From a checkpoint of a small transformer trained on Wikipedia.
Size: width 128, 2 heads of 64, MLP 512 tanh GELU, 3.83M parameters.
Architecture: LayerNorm before each block, biases.
Training: a variant of Muon for these matrices, 90M tokens, 4929 steps.
Each number is 200 + 30 x the weight over its row's rms, rounded and kept within 0 to 999. Layers, rows and columns count from 0. The size before them is the row's rms in percent of the matrix's.

# up: layer 9 MLP up, 512x128, rms 0.092, rows 491-511, columns 64-127
# down: layer 9 MLP down (transposed), 512x128, rms 0.0825, rows 491-511, columns 64-127
up491,098,224,195,182,228,142,195,210,214,219,217,246,214,220,222,231,224,199,181,176,182,169,205,208,162,241,216,205,231,189,212,184,157,208,184,236,154,176,176,172,183,232,196,188,157,225,237,196,195,206,130,243,209,191,180,230,162,189,162,202,182,191,258,221,192
down491,098,235,196,193,180,156,189,241,153,221,200,179,168,164,207,212,188,219,257,225,227,168,222,206,192,244,231,190,220,245,184,156,221,192,158,233,233,181,181,190,181,193,156,144,202,135,183,257,212,211,197,136,234,212,216,188,241,232,181,201,219,214,159,143,185
up492,119,215,202,266,197,185,157,233,174,233,242,237,248,234,164,193,224,177,215,240,263,165,228,242,139,236,218,243,239,211,150,172,193,260,107,189,201,209,243,204,237,233,156,186,179,210,172,207,167,207,168,183,186,209,222,257,166,174,235,179,210,240,217,205,172
down492,119,147,195,200,206,201,179,198,213,182,200,226,208,207,129,212,177,180,204,197,220,221,168,181,222,221,182,200,171,178,177,232,238,259,241,194,245,190,287,217,220,184,193,189,247,220,141,237,176,191,190,202,192,204,258,199,235,128,204,232,174,188,232,233,234
up493,094,228,151,188,194,150,195,227,207,223,204,214,262,195,273,179,171,149,155,231,193,195,180,174,210,212,167,201,211,222,235,193,191,161,210,220,177,190,227,206,182,214,200,189,183,191,205,253,145,178,271,201,185,230,208,211,227,220,167,201,233,165,181,224,168
down493,097,166,194,207,134,266,200,207,213,213,221,204,195,233,254,218,170,191,214,195,174,177,236,233,183,160,186,172,213,216,203,214,220,226,194,234,212,159,184,269,172,172,258,210,183,196,224,202,219,247,178,218,223,193,258,238,198,134,195,167,241,208,232,196,191
up494,086,164,212,191,201,177,176,220,239,187,155,281,187,233,202,187,193,184,253,204,242,280,195,190,223,235,227,241,169,181,187,185,207,186,220,195,229,233,219,211,182,207,228,153,213,217,234,205,178,192,235,161,222,226,176,183,213,214,163,227,147,193,164,157,210
down494,081,225,176,170,208,178,226,221,204,205,262,154,219,203,201,212,147,202,208,185,225,178,201,216,191,198,229,222,211,194,226,213,194,157,176,193,169,162,177,140,238,221,215,220,145,195,221,194,250,208,197,234,214,197,250,203,211,229,222,109,178,213,208,208,250
up495,089,227,212,192,201,247,172,255,178,244,184,207,237,217,184,209,197,154,211,215,222,211,187,261,186,193,248,219,219,198,248,175,208,207,151,160,172,180,248,191,206,204,213,216,205,165,218,240,192,214,153,200,194,163,171,228,180,240,173,182,231,215,183,142,202
down495,095,207,173,144,214,223,231,230,199,207,151,176,167,171,193,189,173,182,125,219,167,167,181,243,250,146,196,203,203,202,188,170,207,223,233,245,221,240,151,193,196,206,182,240,152,208,148,191,221,212,244,178,187,210,269,186,186,187,204,242,159,182,194,194,196
up496,094,238,219,203,151,218,219,175,240,235,221,238,208,177,221,246,162,187,208,195,192,254,173,154,189,175,187,186,270,190,173,220,193,175,227,206,199,167,164,195,205,197,274,152,182,129,166,258,233,181,177,255,162,210,265,143,148,191,232,204,232,206,163,201,213
down496,095,230,155,170,194,208,190,225,168,187,150,206,197,148,185,199,224,189,197,186,150,218,232,241,223,198,186,191,147,185,154,195,256,237,226,177,228,235,176,198,180,188,213,219,231,232,210,179,170,198,201,128,200,184,199,204,208,203,192,229,184,125,196,200,122
up497,093,144,248,198,179,195,178,164,210,183,221,227,214,244,184,164,216,188,205,177,191,187,96,217,146,186,203,212,216,156,226,196,197,227,231,166,210,240,208,177,201,213,169,238,234,154,225,247,216,201,179,214,228,205,179,212,164,231,223,226,214,143,200,239,186
down497,094,232,171,219,219,226,258,236,196,186,152,198,221,203,229,223,163,198,254,222,222,216,185,186,221,265,207,195,206,243,162,147,221,154,189,258,176,186,187,227,229,183,217,154,163,250,223,117,227,171,198,204,246,207,155,180,253,184,163,195,200,178,151,191,196
up498,084,153,184,209,233,212,194,197,195,173,162,202,196,147,253,246,186,185,199,171,204,157,216,212,221,189,176,219,191,187,185,200,177,224,182,228,148,198,184,263,185,144,211,188,152,185,217,211,209,213,226,140,248,193,196,208,100,158,212,136,182,228,186,181,184
down498,087,205,207,215,187,220,194,213,200,193,220,125,238,239,215,183,179,205,227,237,270,198,135,230,210,217,175,214,173,199,202,163,203,220,226,211,180,225,218,154,195,212,266,194,208,260,164,148,214,221,145,211,230,249,227,221,257,172,189,224,125,175,169,164,211
up499,086,218,165,248,208,253,218,211,199,212,193,235,171,190,175,188,195,182,225,257,219,200,228,188,221,221,202,172,196,230,169,230,197,277,232,212,232,265,186,185,146,197,188,181,225,191,212,233,181,229,170,169,189,208,174,191,165,188,257,169,239,214,207,247,191
down499,086,217,263,139,174,212,172,181,227,215,249,196,245,205,164,212,189,215,209,189,213,218,199,230,185,161,192,223,220,244,198,171,227,185,214,180,168,140,190,210,252,214,261,159,185,247,214,176,219,218,210,223,236,214,220,191,178,201,199,246,205,190,127,200,203
up500,124,145,155,212,257,194,223,153,200,227,153,232,211,167,223,232,188,244,139,230,222,221,197,232,195,229,170,190,224,188,175,140,220,199,184,206,229,220,199,240,224,174,190,192,227,217,140,238,170,207,226,208,183,179,233,222,172,162,212,202,168,242,227,226,213
down500,125,201,230,177,197,204,188,195,180,203,174,127,182,107,204,213,201,198,227,236,209,201,251,189,199,251,173,207,206,185,174,152,187,214,224,207,243,192,175,205,203,166,197,228,188,153,44,167,225,196,203,179,175,214,204,210,205,164,232,285,189,178,213,226,192
up501,102,138,232,199,177,168,176,230,158,276,190,240,199,240,224,173,142,213,182,187,220,200,183,175,181,193,182,204,204,184,224,222,191,194,177,174,201,183,200,162,180,204,188,189,175,161,164,206,199,215,180,179,213,184,153,215,193,305,205,180,208,195,190,149,163
down501,099,231,192,205,293,215,186,183,200,186,193,188,172,196,134,207,229,135,171,234,225,241,178,199,230,187,192,233,195,198,150,172,208,149,195,216,236,225,160,232,201,168,155,231,213,188,190,202,192,213,198,186,195,197,193,221,256,134,257,244,209,205,232,246,166
up502,100,206,168,154,212,167,191,160,169,179,207,234,166,228,235,244,186,170,194,231,153,155,188,240,212,192,228,209,242,189,188,153,214,208,229,239,171,241,180,214,184,213,202,168,180,213,157,214,229,236,204,198,200,198,172,209,211,212,216,162,219,223,207,159,238
down502,100,208,180,219,227,183,156,169,223,190,179,203,140,217,197,176,220,222,217,204,173,168,226,252,156,251,213,138,152,282,201,207,203,162,232,223,165,159,178,227,193,214,177,248,199,196,222,196,237,201,173,204,161,220,277,238,178,225,213,221,210,147,171,207,228
up503,085,196,234,187,206,166,255,191,183,225,186,214,183,180,236,204,203,249,186,164,205,202,188,177,163,142,240,226,179,223,216,268,136,193,240,181,171,205,190,172,184,257,221,244,197,216,202,244,227,250,227,189,169,202,243,206,215,193,241,164,237,227,231,166,230
down503,089,182,157,229,143,200,208,219,220,217,166,162,220,207,174,186,165,152,220,185,258,203,170,169,204,223,239,175,210,259,225,150,254,211,194,218,174,187,208,250,192,168,217,206,247,140,157,161,197,173,208,210,206,193,165,198,197,167,182,170,244,210,179,184,207
up504,082,230,150,191,272,233,283,246,207,211,201,215,172,230,177,169,194,163,162,184,161,191,181,172,253,254,210,184,187,190,171,249,208,198,236,234,192,212,224,148,140,200,188,146,218,204,186,224,275,132,211,202,201,206,224,221,209,179,174,233,152,181,237,181,171
down504,077,211,236,238,195,134,196,178,259,192,242,169,249,161,256,199,219,215,203,207,228,215,236,177,171,218,162,215,206,183,169,177,169,191,155,210,205,183,210,167,225,185,268,145,198,242,185,137,137,203,252,184,223,184,182,203,190,210,172,240,181,221,215,209,197
up505,092,209,181,147,200,178,171,168,212,275,215,185,166,271,208,213,217,193,127,148,212,177,227,277,210,219,224,243,182,204,221,211,212,225,202,200,165,222,201,204,191,237,161,164,173,217,201,181,268,213,266,210,216,221,241,180,217,212,207,174,216,161,216,212,181
down505,102,206,168,232,184,197,215,237,207,177,160,226,211,164,130,164,247,184,200,178,269,174,216,189,165,206,167,200,209,199,184,177,204,225,204,227,261,249,211,158,223,227,253,244,220,169,179,220,185,205,246,211,217,194,228,163,156,182,199,177,179,186,171,206,167
up506,095,198,210,205,193,224,141,196,141,158,233,179,213,167,170,180,196,238,175,238,185,190,186,200,229,230,216,209,153,201,175,216,194,129,235,208,193,190,203,233,231,149,212,189,132,240,240,185,186,195,161,228,184,191,200,199,188,201,189,178,185,242,209,196,224
down506,107,212,192,191,158,211,174,218,258,191,224,188,165,202,172,239,213,140,236,161,221,231,197,168,207,241,148,233,178,185,218,164,261,156,163,205,207,207,164,234,199,232,235,213,197,166,208,200,237,203,168,167,178,178,133,204,221,233,167,189,205,208,223,225,243
up507,111,207,189,202,180,187,194,174,226,213,204,201,202,219,187,170,187,213,151,195,158,168,216,215,195,240,254,250,210,184,177,195,169,243,205,214,235,135,241,211,154,240,180,209,225,166,211,205,166,187,173,245,225,189,199,158,189,187,279,193,209,227,204,221,185
down507,108,175,133,200,168,222,203,177,197,158,210,180,242,178,257,209,210,208,216,245,223,240,187,183,190,201,173,232,171,223,171,180,146,194,183,236,230,168,240,144,215,226,206,191,195,177,151,190,190,205,212,223,217,165,180,284,214,210,210,213,219,225,187,208,185
up508,108,214,182,204,213,243,252,157,203,145,161,225,217,238,180,171,224,198,248,221,220,213,189,181,224,208,255,264,211,258,218,219,169,198,187,175,233,211,238,154,192,181,197,90,205,134,198,209,172,199,218,178,159,203,227,185,148,190,192,222,161,213,188,205,186
down508,111,206,218,225,202,133,164,170,237,200,176,161,188,232,250,224,212,214,222,166,186,193,194,243,166,202,276,207,156,215,191,225,203,182,174,227,241,206,166,193,188,230,206,177,192,233,250,191,164,198,162,211,203,202,173,169,235,187,207,230,139,191,252,171,193
up509,109,210,231,137,227,234,174,156,167,208,267,222,188,227,216,207,217,245,182,125,206,211,192,203,251,199,197,201,204,232,216,177,189,190,155,191,210,226,224,193,168,223,213,195,230,201,226,249,185,171,202,224,214,203,201,240,208,164,189,208,120,177,178,193,182
down509,096,230,226,237,171,202,212,191,159,163,237,165,182,140,218,188,192,172,211,266,184,222,213,187,137,180,217,218,177,270,164,165,220,166,242,198,215,253,192,196,213,189,239,226,215,183,187,210,278,181,186,213,179,214,195,167,214,237,172,249,223,183,198,190,201
up510,119,202,170,182,274,174,196,205,174,155,157,163,211,224,211,156,154,200,198,210,223,157,178,196,197,194,176,186,184,197,166,263,223,149,173,220,203,252,204,165,151,269,195,196,232,243,242,227,161,203,226,185,157,188,225,193,175,208,198,249,223,164,179,226,211
down510,124,154,115,221,192,212,198,161,234,241,192,245,214,179,171,223,220,204,183,208,227,229,221,154,171,157,186,144,190,210,188,218,193,175,183,260,195,193,231,221,195,229,238,155,182,198,198,190,145,214,197,251,168,225,210,206,189,160,220,163,154,194,204,175,151
up511,082,192,126,191,212,189,179,135,170,164,251,264,198,221,206,219,240,223,225,186,203,150,249,232,220,170,139,201,175,201,175,234,204,211,170,215,210,233,233,146,183,216,229,166,154,223,245,175,208,168,186,206,222,238,226,165,201,132,198,200,214,210,197,153,214
down511,089,207,201,170,242,208,155,189,170,171,226,187,224,171,166,151,191,196,217,220,169,145,240,151,228,213,172,204,188,185,225,224,246,203,144,145,197,244,191,148,195,219,201,180,211,235,185,205,188,234,201,191,255,182,187,227,245,242,269,212,236,179,180,207,140